Each number is 128 + 24 x the weight over its row's rms, rounded and kept within 0 to 255. Layers, rows and columns count from 0. The size above them is the row's rms in percent of the matrix's.

# layer 9 MLP up, 512x128, rms 0.182, rows 468-492, columns 0-127
size [103 103 108 100 100 102  97 106  94 103 105 108  95 104 102 101 103 105  95  97 104  80  95 109  95]
[[168 116 112 131 116 109 103 127 111 136 154 105 109 122 155 151 137 137 141 154  96 137  92 114 140 126 128 141 102  94 115 120 106 162 160 113 128 122 121 157 162 128 109  79 105 124 113 131 101 106 123 166 132  99 166 113  97 121  77 123 111 123  80 162 170 139 114 165 129 168 122 133 145  92 141 124 129 139 164 188 120 128  95 128 167  90 146 108 120 116 137 113 119 159 131  98 161 138 156 137 148  98 109 157  97 154 160  93 133 110 118 179 124 145 175 109 138 144 135 112 125 164 136  86 166 110 146  99]
 [110 138 119 161 144 124 100  98 113 152 140  78  97 111 130  71 139 112 124 126 134 158  62 156 142 161 115 113 161 131 135 110 107 128 117 131 143 148 109 147 146 136 137 126 124 143 135 131  99 120 118 139  95 105 150 100 139 121 154 140  95 122 149 116 163 211 130 110 139 131 114 174 145 109  92 103 102 135 143 134  93 107 122 147 134 172 134 143 130 155 144 124 100 131  88 137 125 125 123 162 135  96 156  99 119 145 144  90 110 118 112 129 116 105 138 120  81  63 177 130  89 106 134 117 177 136 135 116]
 [113 105 123 122 118 114 125 102 135 143 118 140 124 103 132  92 110 154 135 129  97 110 132  97 155 139 111 120 164 126  69 117 122 120 112  84 109 128 132 148 130 104 120 151 101 139 123 146 145 130 174 164 133 144 109 117  86 133 176 164 124 137 162  86  86 135 128 155 110 143 106 152 113  84 133 126 110 130 100 105 112 115 116 133 140  97 142  96 172 143 148 157 111 155 126 106 133 147 157 130 157 118 191 167 105 130  91 116 128  98 157 116 109  90 108 119 101 160 177 124 125  71 142 153 148 171 164 137]
 [111 135 130 138 105 129 150  87 154 128 110 115 141 152 112 120  79 122 124 143 139 121 132  96 109 151 138 167 137 155 121 102 161 153 181 122 110 138 106  73 146 104  95 159 157  89 196  89 114 162 114  86 134 122 102 141 162 102 155 135 116 163 177 131 146 124 127 139  93 141 141 147 128 137 122 131 169 133 130 142 180 123 131 125 137  87 152 110 159 135 146 138 101 118 100 158  93 107 149 134 134  93 160 116 138 150 147 116 116 103 123 136 106 149 151 118 122 140  92 121  95 194 101 121 137 121 144 126]
 [146 103 128 150  96 129 119 118 142 103 139  98 128 123 127 135 104 129 132  73 155 157 150 115 150 114  77  81 124 140  95 131  71  98 132 138 180 112 150 136 158 119 124 128 115  76 130 133 148 142 123 119 126 177  98 124 136 124 150 126 122  88 166 122 168 108 136 165  76 160 156 139 149  97 112 103 129 148 128 155 133 103 139 101 127 155 106 106 155 151 150 142 143 101 121 139 108 135 114 153 116 121 163 104 129 106 176  83 112 115 151 100 129 179 131 162 137 102 152 121  92 125 117 156 103  92 140 116]
 [136 114  92 120 142 110 144 135 122 142 116 166 159 147  92  57 112 132  80 129 165 114 145  93 143 125  93 143 164 136 149 120 119 128 136 142 127 146 139 118 115 129 134 129 118 143 132 156 141 132 117 114  85 149 162 153 147 129 140 120 113 130 121 129 137 144 150 104 147 145 124 145 119 135 127 118 123 164 106  71 153  74 116 117  82 122  48 103 119 124 122  75 123 109 160 129 117 133 118  76 102 143 123 142 137 192 146 105 121 102 133 128  91 121 167 132 142 170 117  94 114 144 160 140 100  91 124 117]
 [127 108  63 141 131  97  82  89 110 126 165 116 138 126 117 154 113 128  89 104  85 139 122 109 126 158 135 122 118 150 162 141 121 152 145 118  60 104 176 160 126  89 120 114 137 120 141 114 148 146  90 116 177 130 156 123 135  99 106 136 108 110 184 138 144 121 128 155 108 129 147 148 143 155 167 149 185 106 117 112 107 139 131 155 112  82 107 139 101 131  95  96 144 115 114 142 168 145 134 143  98 118  80 106 162 153 131 155 153 130 105 141 111 151 125 108 136 155 114 133  98 126 112 118 142 150 140 112]
 [119 118 129 123 168 140 128  85 130 110 115 110 118 139 140 126 151 107  83  81 154 151 121 142 161 142 126  91 143 105 171 113 123 151 132 139  97 158 130 123 182 128 152 119  94  82 133  91  80 111 126 110  88 107 129 121 143 146 106 127 140 154 137  85 130 150 152 131 146 179 119 145 138 152 140  95  99 149 154 120 123  89  94  99  89 162 156 135 113 141 132 134 136 134 161 129 113 103 139 164 171 137 106 163  87 132 154 117 134  83 157 151 123 116 131 147 106  94 148 148 133 110 142 101 184 130 152 118]
 [152 157 112  97 124 136 131 153 102  92  67 165 122 130  89 113 129 106 101 142 135 190 126 110 152 133 117 117 176 107  87 156 173 152 128 124 104 121 146 165  84 169 148 120  96 115 107 130 124 115 106 162 134 122 131 140 108 162 100 156 114  95  75 128 106 120 148 146 143 136 111 153 117 145 121 157 123  64 156 120 131 109 123 121 119 176 137 139 124  95 139 150 125 135 133 170 117 172  89 138 117 123 122 158 132 160 156 145 111 135 108  99 146 136 116 149 154 101 117 144 135 170  98 120 138 125 111 111]
 [127 115  80 173 132 124 141 104 128  98 123  87 118 163 129  82 129 104 114 157 103 126 133  96 115 129 153 123 115  91 175 102 134 154 138 107 110 119 149 124 101 110 114 163 141 119 103 141 124 152  72 161 153 141 105 130 116 121 123 158 188 126 178 121 114 122 131 155 114 144 112 133  97  79 143  96 113 122 120 136  72 124 120 111 150 149 135 104 125 117 163 158  86 148 153 119  89 161 127  95 156 105 132 112  92 120  96 153 150 140 137 125 113 119 145 131 107 180 131  79 157 116 108 138 139 107 116 100]
 [155 125 156 145 133 124 143  76 120 101 131  92 110 108 133 133 117 152 146 104 166 139 115 139 115 109 139 106 102 153 102 136 119 111  97  96 159 107  95 119 134 139 138 138 124 129 110 105 104 119  98 111 115 156 154  95 143  98 141 139 151 152 186 139 163 108 125 171 129  88 126 166 187 138 139  81 168 139 191 145 114 115 147 122 125 134 140 142 143 165 154 127 128 118 136 135 140 172 163 118 141 166 137 149 136  70 145 107 197 123 139 144 118 158 142 117 116 125  93 117 124 114 102 127 147  94 121 151]
 [190 139 143 140 148 122 121 120 152 144 126 106 108 122 146 108 136 132 153 130 145 158 100 160 139 152 162 106 148 124  90 143 150 166 152 132 143 125 106 142 132 123 165 100 153 141 183  98 127 112 101 106 169 112 128  85 136 102 158 140 117 120 160 100 130 144 121 164  94 114 157 165 120 146 121  65  90 134 149 126 118 154 126 111 181 152 117 163 148 134 125 139 126  90 120 129  77 131 157 128 119  83 111 103 147  96 151 101 131 122 157 151 109 141 100  99 136 127 146 174 126 149 110 116  83  98 109 140]
 [128 189 120 153 170 124 140 126 101 162 159 116 107 104 106 128 134 114 153 140 148 156 161 118 157  84 145 141 176 120 125 120  99 131 106 147 150 141 121 153 162 101 135 155 107 109 138 112 145 149 111 110 115 106 124 149 118 112 176 127 116 134  89  81 144 126  97 103 167 102 158 136 114 136 112 131  81 139 115  87 142 117 156 121 151 176  84 102 110 123 158 120 174 125 155 111  73 145 131 125 144 113 100 129 125 136 113 131 156 149 125 140 129 154 122 189 144  83 136 108 138 146  98 125 133 128  87 100]
 [149 115 119 130 153 112 152 121  91 109 137 140 124 125 158 141  50 151 169 140 159 132 101 129 156 111 159 152 121 149 119 130 140 145 130  95 121 118  96 182 104 123 116 116 128 149 158 115 142 122 118 124 142  83 137 135 123 117 129 124 195 149 129 131 190 127 123 147 119 156 106 140  82 106 133  93 150 158 164 132 105 126  92 132 143 133 102 128 137 114 123 144  96  93 150 141 178 143 130 136 159  96 202 155 128 157 133 127 100 132 124 132  97 118 153 166 115 159 140 101 103 107 139 128  90 110 119 134]
 [158  89  99 123 132 110 123 128 143 133 143 161 115 141 171 106 170 105 104 125 164 133  67 111  92 119 115 153  79 121 136 171 129 159 166 154 144 135 148 147 157 115 114 142 112 137 148 121 146 195 127  90 136 176 118 105 113 127 110 132 120 104 119  98 142 176 190 141 139 123 166 128 114 103  88 115 141 113 151 150 101 114 126 141 124 135 132 107 120 115 101  91 115 119 161 129 120 131 137 157 144 130 117 109  86 124 123 138 177 115 145 123 137 134 108 121 181 140 112 126 107 143 154 147 148  88 109  87]
 [152 119 112 138  96 149 163 151 108 110 141 111 119 181 124 114 132 129 196 116 107 131 114 143 106 122 110 135 125 126 160 138 191  95 138  89 144 117 113 139 125 121 137 191 163 129 144 156 131 128 106 144 152 171 124 163 118 143 127 145 134 173 118 106  91 154 155 136 164 166 118 150 121 120 114 152 157 175 100 112 149 155 121 104 107 152 116 162 110 166 111 109 154 115 149 118 136 154 166 125 138 123 117 134 128 135 176 147 149 138 155 112  81  76 133  88 119 114 131 112 151 128 128 104 126  85 127 144]
 [120 114 136 103 134 127 125  97 120 162 113 160 110 119 107 173 120  93 145 131 127 125 106 145 168 157 125 153 140 159 134 127 136 118 111 137 110 128 141 152  67 124 123 181 116 130 106 151  85 141 124 129 150  97 124 120 114 143 131 119 175 108 142 158  74 115  84 122  96 149 188 110  84 139 128 117 163 125 118 108 121  92 151  69  95 123 142  85 128 132 162  95 104 106 131 134 156 148 154 124 110 161 141  91 102 119 153 152 132 126 115  95 112 123 103 169  89 102 135  86 127 118 101 144 107 109 139 121]
 [126 161 140 152 126 107 116 101 163 151  95 161 132 139 173  96 118 117 122  81 125 115 125 144 128 107 149 149 132  95 155  99 140 156  94 135 176 117 146 130 106 143 121 128 143 115  75 117 148 130 128 159 166 141 155  94 131 154 152 158 129 127 118 109 161 139 122 121 122 142 130 133  98 127 150  99 132  96  71 137 105 162  90 105 152 132 138 157 146 170 152 120 158 132 152  85 103  94 117 127 150 100 107 128 163 103 145 150  83  99  97 134 144 127  84  99 131 141  97  93 187 149 142 155 138 111 119 124]
 [145 133 127 112 137 120 128 104 116 179 135  94 163 158 132 121 121 168 143 143 160 150 157 104 138 123 132  99 123 122 113 136 132 103 103 125 138 144  94 142 152  64  97 134 111 149 141 115  82 118 142  92 155 110 140 130 110  97 121 147 125 172 115 104 144  66 126 145 163 128 133 139 100 117 111 183 123 104 143 132 119 158 167  93  87 110 120 150 105 147 105 116 185 151  91 138 145 136 133 109 132 130 123  74 118 131 189 106 108 123 121 167 140  99 139 130 123 156 146 124 136 139 145 153 141  73 111 115]
 [125 108 111 117 121 104 148 151 118 117 121 138 123 122 180 118 140 145 140 139 157 138 127 103 130 131 135 144 148 142  86  97 109 112 136 153 129 147 135 110 161  91 114 140 186  74 132 114 133  97 115 119  86 128 109 159 130 179 117 128 141 120 113 104 139 160 134 147  74  84 151 103 150 112 152 140  84 179 119 137 143 147 129  83 135 152 110 157 113 138 158 112 122 163 131 137 126 130  98 168 119 137  90 133 167 122 139 115 105 172  96 130 102 115 145 108 160 184  99 106 114 126 149 171 153 137  85 144]
 [161 137 128 158 137 102 105 142 114 137 125 160 152 124  89 129 139 142 102 130 132 150 157 127 129 112 119 100 139  95 121 118 106 139 158 109 111 108 145  90 152 163 146  77 123 162 119  74  89 110 123 132  92 148 112 170 131 110 114 149 101  94 132 112 113 125 124 162 143 111  98 171 116 122 124 118 140 132 153 115 140 146  75 114 154 114 111 173 176 119 120 103 108 143 136 164  87 128 163 119 135 106 157 143 111 115 138 175 114 119 147 125  88 104 104  96 131 194 120 110  69 102 127 127  86 126 139 136]
 [121 146 107 160 153 146 151 157 100 110 117 161  77 196 188 127 110  94 140 115  71 138 154 118 103 124 125 112 106 111 102 123 123 132  96 103 126 146 142 143 107 118 184 171 114 105 142  90  94 134 117 146 127 161 128 154 142 153 124 144 129  94  74 112 102 166 136 148 129 154 120 101 116 128  84 170  92 133 126 157 147 106  76 125 104 131 105 123 128 131 147 130 112 118 143 108  96 104 133 142 106 134 138 149 102 102 125  89 156 142 104 131 146 130 135 136 129 125 159 168 127 143 131 134 141 124  82 134]
 [127  73 138 140 148 103 128 122 149 164 106 133 137 133 191  91 128  91 119 106 128 147 115 147 130 100 127 146 134  85 150  79  89 113 139 151 123 146 156 155 153 126  78 113 111 158 126 140 136 170 128 107 131 108 145 155 145 126 129 195 101 102 132 139 130 117 174 146 107 161 144 128 151 138 116 125 140 156 162 145 149 106 114 127 110 105  99 139 104 135 134 152  90 103 119  95 135 128 138 137 146 133 124 118 138  99 166 105 114 122 128 107 131 104  88 173 163 111 156 139 179 122 137 111 155  83 138 176]
 [124 136 132 104 137  97 107 133  95 135 131 151 117 161 111 153  99 139 158  76  80 135 131 130 140 155  96 102 111  99  94  99  74 137 106 171  85  88 153 178 157 139 168 130 145 144 134 113 150 121  99  76 166 149 142 152 118 141 118 166 107 137 114 129 136 116 104 116 114 136 125 159 140 128 128 123 130  90 112 106 126 121 131 147 160 103 120 172 127 127 155 125 143 140 130 154  97 135 106 124 124 134 102  91 147 112 109 102  93 141  78 147 138 157 124 164 136 153 115 127 132  80  78  96 117 142 107  94]
 [173  88 132 162  89 100 130 104 111 143 112 139 157 140 142 113 138 133 139 151  81 123 131  99 100  82 158 163 111 167  72 161 113 171 116 134  62 117 141 144 142 123 135 114 130 110 153 128 170 143 117 105 152 166 154 135 127 139 100 151 148 147 103 101 139 141 113 153 134 129 150 137 142 154 158  89 112 127 137 128 124 120 173 110 109 112 103 107 127 112 109 176 121 140 157 126 152 140 144 118 135 146 102  90 131 122 110 112 115 105 134 106 114 152 149 153 170 137 130  98 155 134 169 119  87 136 138  71]]